python train.py --hidden_size=96 --num_attention_heads=2 --intermediate_size=256 --vocab_size=2048 --rope_theta=1020.0 --optimizer="muon_variant" --warmup_steps=60 --doc_mask=true
Each number is 128 + 32 x the weight over its row's rms, rounded and kept within 0 to 255. Layers, rows and columns count from 0. Numbers have three digits each. The size before them is the row's rms in percent of the matrix's.

# up: layer 6 MLP up, 256x96, rms 0.104, rows 157-255, columns 64-95
# down: layer 6 MLP down (transposed), 256x96, rms 0.0996, rows 157-255, columns 64-95
# gate: layer 6 MLP gate, 256x96, rms 0.0956, rows 158-255, columns 64-95
up157 096:134154193123145141119122109118122137103180092115174136155099108177104087115144121127119173126115
down157 098:145120122135152120104138093158137164124091095108073134132143164137148181131167117181121089052191
gate158 098:128117115103160125161172100102079113051072125030075078149170115073093097108106131104093132170115
up158 100:123153123129150154041040126120140173098106119164126186073136065123135114130079071121171173168148
down158 100:137147154124149067117139164101141151165162132137096115167163154126156116092050094149170092093144
gate159 101:149135093108133193159130139151135130188099121108134160119139109160117158136172164120107101180072
up159 101:152138095166110110201178093147103094116103106120105210150089156117118149099148081219140102111134
down159 097:082142155078174152159098130117092121161117074153137139120194044118146207174135139116121139118141
gate160 104:137158113154095219167116112160145196109119111138177186083133089132104179134123165159125078159111
up160 105:145081160146081171147072170148086147161132072135104144111076098096080125092108108084169169095122
down160 104:120111130107093118132109094127100105192160144067067108155121136091126059140132133125137121120124
gate161 097:162107099115108146109120128108049150149117132114134129088137154142160078138135153103153104068115
up161 104:138093079138119104154077193138150122137118036099135112160209165086152063113121135174126163127098
down161 104:146108069122094116150082094112102101114132092134117120156140095104175167122152110135127123120143
gate162 101:109157144088136140078102068127100131128094145120119167139116161111081163147137125152100182149141
up162 098:096081130103201150171172119187136144069138109083115199114114137173130121121126149117152167108149
down162 098:136078187124144173099133175109129165139148106060141086117147092060131106179168064124123119088109
gate163 099:113117096197117168144186108091150174164121098128144056137042150141112120119147139113127110057096
up163 101:097154135093117108186123138128123113105098120104163106114195173134120084168137191126122120139150
down163 095:112176187139159086113091108152123190156138101147175102058107149151124139189095121115113113132128
gate164 101:154131095136165149109112179097168145073142101122124167182134127148125084143174129103077160143123
up164 094:091149078153180152141137109154125149093116155072136199113095145103178131123076169154140123085149
down164 099:180161155137088150142060149156107115092058144145154125094185136176085123148134117102144167102080
gate165 103:160127203139112131148079169101121132111142151105107118141122139122097153156077150120089122124160
up165 103:141111206133146115095139130112111160161146099125109144160129127113172108167181088136105073082132
down165 103:112117102151060148193108178146170134103193166067134081118138146091158137114101103095157203095153
gate166 102:166164099168175153066131111144113100133138171121132204163118071167122107125142195082115106107132
up166 097:119148140074171156118151092132118127127151092180159131136121111066158085175100126102125113170148
down166 100:115176172067158149146184115167059121123109089144150141144163176138177117090176116100092114160141
gate167 091:165043165146148110173168066160175184102168137125094164146149164071151222119150131144164151124130
up167 085:107098152129097113137082160148211073140090158174153165145065091156136129158117208145152054118143
down167 089:093134096127096128121114163092137155198128153150106061190204161134118080093136136191118121128131
gate168 098:174086101080120077067140140095092131152191117097174149159154124103127101128167200192171105153120
up168 091:145087189204138108119149149165098100119134155083180141180088092133132131155064152084095128149123
down168 093:126159087034120125113116166155081143101123104139170112163090089137124120093130125174174130097128
gate169 099:081107137079101120095188197175090143081121113151155090104156151140153122090136092159113095162127
up169 100:127127149158241130107108105094117118126115073091136094151138121133174174146107127133147104142118
down169 105:144146086135146169149177171130111152114131169100156107106153149080137115092118133133089178078091
gate170 100:152133133103125173143134153137165062122073090099117112192148127197156156132184159119186090157079
up170 090:137155165117139121070101158202112160092121162164104113126154083126118109144193092092146113145097
down170 097:127077111166114143150138129147128130167110166162151115098061173150134062125126122116061129120169
gate171 102:193120125104112101168131112114131122142174170153140136150148174097079138155121126136081139204133
up171 112:152114120093120163135114084153094098145123083165146142131131123131124164169134137202128129109173
down171 110:167183137173119076090194146089094117147178093120098142167170156161123137155137168115137131149079
gate172 099:148147082027138135137135086120138082158042157105147108109172173113129121128145177175091157189146
up172 101:193123054144102144129177139125123186101135083104099071121175111127126088134173124142133069148115
down172 102:106149175129128072134106097105096160167163112186114149176107219097094146170135088133157160108151
gate173 101:115119142158134140178147088063127157067093137172114101120141143193065190151164193078134145173134
up173 100:136174131157123107154102149158106113107124128152169199114155144105085128103129120122084074135109
down173 099:119072146124108139124101135110114113102147093131038118175100122086128113060117098060100111141144
gate174 096:089113107093102094120110172132083100152053135115107130104112163119137082093129121067105091159129
up174 102:127083105118115127153147164088107174088142184082098148119137157177134110141100127133149159149125
down174 099:128139167165069092094072093081146166143141196127120092081103185107177097110125091164105120093141
gate175 099:112173146131128138152142147172135100130105150128081089160082098081118133110160090066108101154181
up175 100:144127123108156139152111099180063080117158139133154112165189075109152136150119099126117111138125
down175 096:168141113068095137086135181209098140110177166096074080106067178092144093139133162114100149146176
gate176 101:152230160115196118101031168142155078099093137088109165091110067169133138117144154068132097160135
up176 094:164141126177122109089116151069148087172104186088123109133148130072118148127108167076125116143149
down176 098:168175134128137111108112149084188170160104038176112070124210076116123141110158149159101217144137
gate177 095:145073146106186128161131146156132141141122163131120125132114152173146124119113098138138072128210
up177 093:140151122101093168150122130132115122099113168103164126091133126068048149073128168169111068120095
down177 093:089126144118091121087113177122108079172085142155128182123118106104124157137125148091133080087118
gate178 101:136198087158144143145113106119108095057111180154080155087165157096103114128111180119159172169141
up178 096:090166140150148118081177096144128116142129113119127145139162134102138123109155109038107115172170
down178 099:158091134124147129173135138125149099141158159085176154169117147146123133139066122177154178080119
gate179 101:115127128127061166107154155069105097103117126077118091138157168134175077195120114123168091113119
up179 104:095169107139077093067101127154093105165163129074150169073167103071128123115177089121147108179071
down179 103:165143130081129069112096097153128118129095163172173179147113121142085152077187139097132097137116
gate180 102:182112175116119142141090098082169156128089140077139104110144134153148156160150113145139107103133
up180 102:110172176146119159156112118194080126066103151133093108175109169127111101163198153097204098143165
down180 101:138139145094121115107130089045131127160115136153106145167142168150161136051150132151125103157043
gate181 096:081103116113153075184140140142065114136129126102203118119150166164133117146069087152072045129151
up181 094:200091168152147154147085135173151160090145150126102100090095110139101115122098104215090075068131
down181 095:110154114105122108159125157102047134209150131111155057092159160090067167185106141140050132104074
gate182 099:193149145160131079138134109089107142096111122138074188119162179118134101202097112111142119107192
up182 101:117103115165176125156141110196107084132083083188125105079060163165125138139125134102093111118085
down182 102:150120137092165164118128096113178164128079157094077089140157182096090137141131135134132078136225
gate183 095:162177090134161133086091098149104093115094133068142171119125147125114157063178133141135149091124
up183 103:090135152166135120165180098088129105094091157176127175114131069175135123127166108170188118118074
down183 106:168159139157134177113083143154108122174185085135146134148074182153128133103118136132057130118083
gate184 102:128146129075092113082103084109116152100145170103155130110113160145106092121109151127118146144135
up184 092:081170120090125106107077143096148118137156094095134143126060159145196139149158147131114160130096
down184 096:127151131126088121070112137135124171108158070108058108123167156161148110138169138117128099119148
gate185 101:151130179065132107123089094166177129157127099103148148146110130112116131133120149089117134182104
up185 105:204133149108076139125141126179113147068133134176151107116089082109080155129137206152164161092145
down185 106:078125138166160107173087137114144079150109132123163106138163162105135069157142190077197078137118
gate186 102:133041124151157134024112137184100120180157178139135142158088126100075124138119100128093101120139
up186 103:125182146173128106124121110089136140117136143147178114080182095089131083089113149087097160145221
down186 100:135150152136178153124160135182106138108147101151079100146100138123122148166125078097079144060156
gate187 109:095049131132160194107119103106150135177116119140157134076121069105136164144150093133157194130122
up187 108:149195177092161157107102132125136100159181109105145139183143121079083197148137121104108128130134
down187 102:136110118074143161131144133134191118138165124118143082157113157118168156134127162224120131071126
gate188 101:194149172121125067138167107161100070103046099141169125094115139072115076148085153174146081125163
up188 105:078081162144114124170109075138083145152116027128134173123106136160180137159145117098097130185140
down188 107:172120105118123112144169139127110135150116098114107109147164127131102125139174118150165123190140
gate189 102:099067142148106198074129132142137177105075094107150096176058125119108094168128207144140131088133
up189 104:110124107151125145135105148143194172097084099127120166087135087146147129118189135133107098089115
down189 104:097130160074178084096127086164132089133052102159115143138128083102143131107164115141057123132161
gate190 103:107178147119158132151184136070076127109105115101140163133125170140060156132136151088086136111167
up190 102:139133154139146133170135066145107081100103147098115151106116159160140139181102142160138109134097
down190 100:131080117116094140154096131100167087155124090047105145166143196099162129130116112156081133099166
gate191 100:161134081185139123129162152115148108166155071187101133094127066190141174102176128113147176128134
up191 101:162190104173151130121113075098159124140158121154138149151090108092079165157134098120193125108139
down191 100:097103096175067121131117183142106090140131150141096076182112147079125117113106136078130137130178
gate192 100:142188057106147161093171220092128179133117084164148136144191117124092174123120142130130111132077
up192 098:128075158155105134150097131112124203068102132135115109152060119222132146110091102110175091128141
down192 100:113125159148155141106142107102111159184143107114086174107183134106075084138151139094123173174086
gate193 100:162089179192129070120174132127117074178117142157149099104060172150085109137157127125171109114141
up193 100:097142043141122170135101106104119174134157130144120092149144088105141142100124127136120144173125
down193 100:153110148145104152175147063162126137127100119142185088147075088087186161121146105027107123147159
gate194 096:104105118159187146157092162098138152126110141144144063113163121107104108126081187108063128167123
up194 091:084177146163147076162117129127150095164106141115119125064152174153155065116086154122193132096076
down194 095:129165089153158159146063161140088138132116118130133182105143140110125171071165134124060124126121
gate195 099:117143101144098191158164082126130152179153085149046124176103087162120119082111106099141088066147
up195 097:098153102097155110184043161115108159163169210115119087143165095176141127091166090115133107109163
down195 097:111131142064142115099162130163110111053089068161096100101146100117136140123151084073111150088114
gate196 096:158139184135115193135151131127073129133152096139076105114125129095117099162135146062123150136121
up196 098:083080174150136108084124109156100143169141146101169165087129153180158091107119096150108123127133
down196 096:095167163094090116132084114096125160140097104171135099133085155182131061083169168101110120145185
gate197 104:107112128170163095113119139073113122103088135120200142112186086073092080099148101073097114159086
up197 093:112125109172112157077164078116141147175115151145176140188122112162136155124126118108139091113143
down197 098:171088159156167143128165109107125116082083058133064119078100141089103118128093109107160186125101
gate198 101:117146111143109070130145120099133119104142122124172108125137110106136107128168125085145106145053
up198 089:121083171123196094096112103110145143150118109127129137174145166104139113120234061115133151171137
down198 093:112094129124161156128145126190130100151150171160099125127127076100178113171119145106143037103183
gate199 098:122143157115076149118164111169084079166127116140169150109105166125131150097145155046084117081080
up199 097:145142096057088116105130152137130149098130080120132121121145114142162096085114154169137055123137
down199 096:143131140150115103161116077181136114121077184188156078108173139106149110136121082116185099027090
gate200 104:132106063118174065110119079099082125105135167114071167143126178181115080105106149095141093167174
up200 105:113105089146152124110072097122156130085170129124110155210076097138155160154169130083106183140087
down200 109:151207102136149117139094101155145092077093169127093122088125158140126146040110099161111151172153
gate201 100:097160131101164090227144107163157129147116073123166098137095144112101161086152169126136156132141
up201 096:137098091094157148187088116118141122160098150151130183116107119156065146136131168104119156039112
down201 093:143177109167167069077087074084151150173135149133121180121155103119168101136079169138118139096140
gate202 099:125119098109229076111151094147117137149109104118085146134115112179150132086133105048129135116129
up202 090:120147137118152193129120119138122124134127107155057140120150136096112071099138116152091100106119
down202 086:206044180147127144192100101114141105114101124113157140170111057144178180117157120121134157152103
gate203 100:192088132140143162141144144138067092150117164107166108142110094173070157090162100112168153192087
up203 095:136155093117125113097149148139072124102145092127046089140139118053080112097141120073163166139116
down203 096:125137176102194106146143065103112175110129070114188150157198135097134156136151138150115167126128
gate204 107:135100069082135136105178101098140115086158146073094159105095128126115182144160130153153109151128
up204 098:148087160151172199155073136199108102172143099164087127135084120121098148160094090108170131147180
down204 100:141101118111064111100163181160138163061155192077151176107214132128122091174131119115129098144154
gate205 102:123141147095129069156135131145063095131135178091165142123134137154183109099153147125159087136111
up205 101:145125147132146113092154172128133145118120127138095094153125072195097100139068084106118059126125
down205 096:144119059152091139127131136108099156103107102083126178092119100108065080119136115110089147159115
gate206 099:117125082148146144150166128200103150154122141133105108114097096136125186122180151131152126085210
up206 095:151101141154158081112155108121173147109130098119127052174085081166085119185159112141127140154157
down206 095:136151120129086100162124096113156103119109135132204141131128194122148156132107166155159109131130
gate207 095:164098136130080168185074096142151121158103143126131154116116144146146071098140115152102154109122
up207 097:187092128146193165170161107192125087112103129113076097180089153121154092159132148173114084111090
down207 097:097127081097127148120194118127123105233140191132140125088131105136105135073140107115163132150161
gate208 096:157142122090198139146140051115072159137132135083140093155124124084095194123120077150103131123160
up208 101:162117087160113170204149126120138118151168120116207097134143151171102096105155156162156101136133
down208 102:157126122100157123108198051079141107119107076092130125097129151070154135134128117134106099163087
gate209 098:098141146093137157120108079137091109115097138062127151153141092167132152068156115163113130172159
up209 102:139095132078089099085128102143159163125091159122176167078134161107125109057149193158152109130160
down209 103:154178102195180127139184181145127128153135119155150082141082118103100114099105148035128126148157
gate210 103:149167068101112134146137136103172099155164092060169114127092122178090141179101149091155127136176
up210 099:156156089132108142120091131150176169097135149147137131135075143113096122125084135108116130122116
down210 102:101146128122104084107123151141083150156149177142174170136181172144092129114095133110060170097156
gate211 098:136091150096142141163052168132179136114130190120161088104120081065072101140100109183176164148095
up211 097:155133079081094112024078134100067136172102101158129154167150124096094141112121131111162149103122
down211 094:150162138109120128154140106143130113160104100086121157112098174163067092110182154131123094117121
gate212 095:130146150114157136101197134134100115137092140153146198136125122145151095143088079048044103098104
up212 090:097159068157147140166106151157075130086130104131130153154168137122098118150109080100144154149109
down212 089:132107169134172089127171155131140137173114141157129119191089141101088141114100120133119117095156
gate213 103:119096110070162146181119142127111175190114164139148076126108142081097134095092177108150126094133
up213 096:128143125120129067137172114051083101133095177137122136087094126100210124109147123121137091164119
down213 095:099116104131098187092130130163101099146105158146083140136154173195115071160094170129141151101142
gate214 099:102140118129141106111156041071074128129153079124178124158102113147112153113074111117072147153166
up214 098:134179056081143187164155137157128168128126148142137175147133182162140171107107102130148119112117
down214 096:128119095104173127149129184089107163151100136141123086144158131081144125101091117226089146075127
gate215 097:143163110048164144096139085146094109110145150143130075090070159131148119114121137112101152072063
up215 104:099121114114095101129071074126167117077122169099184117160136100161156061081073090126110162135140
down215 101:121129109127128139117066151138127098095110129056101113151153194169082118102146167208129138142137
gate216 101:117127059079116107177193075147121134102105132122165181094123100123133135181156099184100089086163
up216 110:112142114084138073076108167144162097160127097092159158139142158139135159102096093111094084075139
down216 109:172138160114095175119195129149097129084073102112140165156156128078132038144142173148120114087145
gate217 106:160151128140170115114176086097088184127154064154086178153168158103137150124131162170075107113189
up217 108:151143154185170148056178125130097094100128138131098171100141148093126098098109101150046184082118
down217 111:132181169136091088187102091107130146128144136109134143154131108111111137154162175131141106125115
gate218 101:156085139159180133147108127123079166114161145045126161082106102084131076186135070147148119174078
up218 104:155072151140112136164190097127082125112179169133165107186076102140101163134142120104091102188188
down218 107:164180140167109120145071121153156105125121093122136132159104088098038137160162129137179167121094
gate219 098:202142090119128138113157075138142147158110137116106124109144078121127104166211127104140053157121
up219 094:136156083155161161115148163170120115113146158120155191124120158193110108155128112124112063128150
down219 096:087173115166134122087069134118160075176139079186196086097135120127072141119093156160149143141170
gate220 103:136158128109125094114153155138090128137097153118134151116113130054016184098123142081114137191147
up220 094:154145082111123101087079138102162117116128107091138201081157131113169092139198122131125171112195
down220 100:067122222086135108151113138139103103154189159114163080181135159136118126076125133122133090138178
gate221 098:108106210062155138096151145125125173114104085118102097047157174113093092112144099159148149173096
up221 094:154124138143147129152094147106173133138174102096141093108102161051096134163116082106151155133135
down221 095:136084167114145109142096204198073153185131148133116092098136107175082126174164074151132188131121
gate222 100:130091139133118105134134121120108165130120141182109212154154164132075127053133129124107059139100
up222 096:098095159135133067129139149128115175145113113180112133105115158152171140072083168129126096147177
down222 097:099132106137103138065108110196130168100157115103132148178112097119101143103122120156102131114052
gate223 097:185155165195174096152075188110094157142114129118155143102114104178121139135113109153148074136109
up223 100:139123118091099144075161188144156137088117107085124130122151091113045124173083076136113149125125
down223 097:091112133094106088092169151108141106141110133142180127074182120084189146056167143140163149105137
gate224 103:048131132098120132144132105162135125150122115069081098194086120168122133112137126139102075099134
up224 103:120164186125162141129126111176127127177149145168170116097029119101140174110080101120146191114169
down224 095:085166073124121154172140102193150159123117183162138058092155164144072118105121133143119182082164
gate225 104:104148126136122110132148178104108008067144146091127116150103115132113126136197120098181137159124
up225 105:108136136136085166125133114123147068167133109133102185151106157173129120095121144146073139134161
down225 103:095118147152158092157121158105201107160135140114076122127159130124157157115163098134093157198163
gate226 096:200136110168185139108150120100107115121064146108135143128113166188072117100090108169133119105125
up226 094:151118132140119145172173090159152074134121123098154161176093167090088142095137172112149151114058
down226 095:091056079164114112117187118125135095106155132107102114076159126139121088106103078135138135134098
gate227 105:110117135166119189120110152138127088111083091116143105076144144158097090106158178062165116125168
up227 105:143104115165152109132099142177134133115129116127131169127097087081122098100060091140095100158173
down227 099:117073177083152143133108159132031111069103076143111096068118165159101068135113113123102096092154
gate228 102:113125158094153137104141098114082127128131160123110088136153097122135157141164139144133133193171
up228 110:118156168106161116144119127164141147106129100131185187117124128202113144167149085089158142105092
down228 111:131131080168142099181150133153123161143167064119118137120133091100123117191143160128094116108140
gate229 101:097116179131139197142117194063165126139134160173094135162122153108116107130163151103102129154066
up229 104:080152152117138180124107158129093070195163097137153194096098100129121154142095113153130114093129
down229 100:085118153124084088046057118063171163159193159153135161133044133177069154120087167162138134129143
gate230 100:163148152114127160109153081158151061130163116062108078125155106108140143142154074131137076124142
up230 104:118106113153122108108120050118188096110085139095080088118095129120147093160122114077168152157120
down230 100:094178093119083132141110167185131116163104140160086090116063142128095151108117167133113108162133
gate231 108:096114177088125093149134112095136155110137171105125141119107117128159137086137134088143149139151
up231 112:104089154160127128141073155135108113196106136172178168094135140129131136122119052153143124097144
down231 107:119130123123198117127082155170158131180117137128168157095161148099167115157129050108134163154145
gate232 102:104106095108153157155059132111132148146078180165157114160107182079099045183141078175114128114139
up232 091:133156121141101121162172106142142107106114122166173154172058133106119157142154170116179095145160
down232 093:140098163150099147118073139096159109136120132115100161140185125167133209103131156142124162125122
gate233 096:114047103159198125117098148105081210150127173142139079171105166117083166140173141137183110122114
up233 092:164171125157150176167161163140113142070072177053114180133091168124109144106120128156119124092121
down233 093:103121167046087133103175101183159152088126109159094040139155120138135076029089141124137143169140
gate234 100:113136150122189146125080158095079124142102123152104118049100105149115134102128143095121101129106
up234 107:127091120099102157166108139123185142159083074076111184128122140091103102139156086152139128089155
down234 108:164171098129143102110124044105127154061134112170115112119158092090141176114115136129146087076092
gate235 104:208104166095116132117094131150145081135111123205130152153129140087116123086096082125139126220134
up235 102:248156120126089137147118153168144193081157064137125119091148153150101154154106099156130138199158
down235 100:169140112152092097126144187163129090132186097096151098078135057112138111142102104168114085141087
gate236 102:170129075039183121143086124096111127102133143121184124152156135096118099150133057118085187138131
up236 109:122126106152084142142176121102125150120143113118113167147131124122117118125076085129167102179137
down236 104:122157109189160126113151076117169143139143089119126191128076123151113164111173128139185095097126
gate237 100:138146127129161196152156128138083118135206144116089158058098152171086102125186174112112113131081
up237 105:152139187080085090154061125098193134122185125077095073108126141106183154114119142147141123131073
down237 099:180114106101095175167142131099111091143107112109147117128109092134120031141050119107146097152075
gate238 098:105116170133154121163156139119167131088093084147142168104184092151153139083182134099097191133129
up238 096:147165127090091163134124079127146137209128071162191091131121192160114088090153114066110133085169
down238 102:131092104147145138115094116162053122054103103131122097126161163165113114162139162169148151146082
gate239 101:178128110090116144139126112087118089089122145095139077069093142068104080141124162154146147223152
up239 111:105126123101107138136179143124111184095179188093174050074109199108092101155073203121099108173126
down239 109:142116202109099104077145087110084141127154112132077109083160086130110103155102093101111165112111
gate240 094:158154115112158112137121136155186182065067176096134120182092179119117092151102087147123183145082
up240 091:106133092108114122114131108092121146073096073116137151162182108122135185162127182138097158181131
down240 091:113222087110157149092122089078134089131124145087114148097103118159122137078168163107139108113128
gate241 101:140070118155079132160090180137131115168090100155124079151061155096143144157129061152064100131103
up241 100:175153121111141085084140114148156076139145100108137079152152138098191119113136102150131119139203
down241 104:105109088126141155102148115105110148136171156129091135141084110137134166150187100141154131137097
gate242 095:147168142112136120140188113149127125144117146141162071107123100144126145182155082110125128162173
up242 092:101125127127066162099126047094129131078101126143164123126095183145135150124157109125188150195143
down242 091:149112087106135108155164168125105153102157096130095112137158096107124127175154114143152129115122
gate243 100:107117128098070145132132139118146096104065065103074065154090139131107129170136136162136149147182
up243 098:091118147156151135136139083143143151157188135145117183110083120187065134111115075094105112124151
down243 106:138184083162194092175051153099131128114166171141145116201162092152139144143108110179159111165124
gate244 101:139138116057166098086122122107125124096133138157148123197121087064045064185176074073129119150151
up244 102:169107098184118151126129122156099105112122149155166136109133070134125067155166150127088154131149
down244 103:074110120085157093162083128153172091068156106150123142148064144152114172136128147191118101157166
gate245 105:126194123091130133153093153163073181131128117090095124109180128180179070077131145152138088134154
up245 096:061151145111122077114102147102126154184125150064122129049125175139058112113121149097125186129134
down245 097:151117174097132185145139083153113170123095092121119034103116066117126123106110201131170073119137
gate246 094:163098108143134181152130095116095094105123130098124115088143038115071138129141188127115159109144
up246 099:110144157205162150140120155149055102124146045140136159123119092199123120138128114130146164111135
down246 100:115091100129167124097113138063184162155174115086193162114141097136149077107089170072124135157129
gate247 108:088182117086155126146203182175047128081161133099122133115118115171173101123094124161133146133101
up247 106:128110108078155144146176113127148129138134067135134156101141148132134123128142105151118068160077
down247 113:156169118101085141132199137117073118131114128066136136117156162148093120162162134104140214119124
gate248 107:151119105170117146145193184149102167112076167109142146111124134176165092157136188108092106089176
up248 108:074081159067124142158104159143149111109138123157112094129120081152153136158095186159130141149119
down248 104:109076169115126169151093076072068175167119140153083145164101161089090144147040166126132112152120
gate249 103:178040063142178129144198092152146179142132099099112110159074119136145176140154108079086117150075
up249 113:116118052133170043157160120123124165132129131101123105133118086154165105113116104090152128188061
down249 107:160095113148136108145149169058116149164129113117142103128166096125082084167098069154089158111142
gate250 100:052151121108116075137153035105112145146090146035124104097079106157144079083126115114086169091166
up250 107:110123186081089136091176148118123121065144095154128132095189117122084145152134159194140139100119
down250 104:093038094100124125146113124134019095106107137057098127145160077194184077105115117119115101102136
gate251 097:106147142157162138129056145134165148181127129111105122089107157092074092110061121089114126135101
up251 096:167094136135118179106160090207089146104091116152145110103145117163137114048150102167161140083108
down251 095:094105133172138150167082136154119179105131156094187120103137078081120137113121065114149146109137
gate252 097:210115127111182126173107193129141101083153118122103096115124113113120164164096145149155148180098
up252 096:159101152125091136149131124091084093117155114115134141157136117142175104179149035147147141132158
down252 098:125175150151137118168073162178139139119155107135159150100128110093086180164104180095087156143084
gate253 103:176111156145161084122172098174122140096138123085102128152125074133167102151114086156129141141160
up253 100:053128095122069158145155160162097167125121149149141116081166066169148102133114125154102157166131
down253 103:166079125179167172169163147048174108100133096146114151136091103073103169201163062104177099119137
gate254 098:136137120106137148155135101128070146122082121118098145125168066177109092161173136122134196128181
up254 103:136110124135130113122124140135146144083122193148152135123119106119140151163142076131139083126087
down254 099:160162085125134100095133132115171174112170128148130187142134123107132143136141169090112206132115
gate255 101:141091100135119126160233101146119166142123166135177167092181165165139100074173135124098124098083
up255 112:070110160136158143141129158118148127184086120143107094151155107075101133098120123137110093092089
down255 114:093099099153147117101121143119125152163150186143129086113091064175176143105109136136112122093158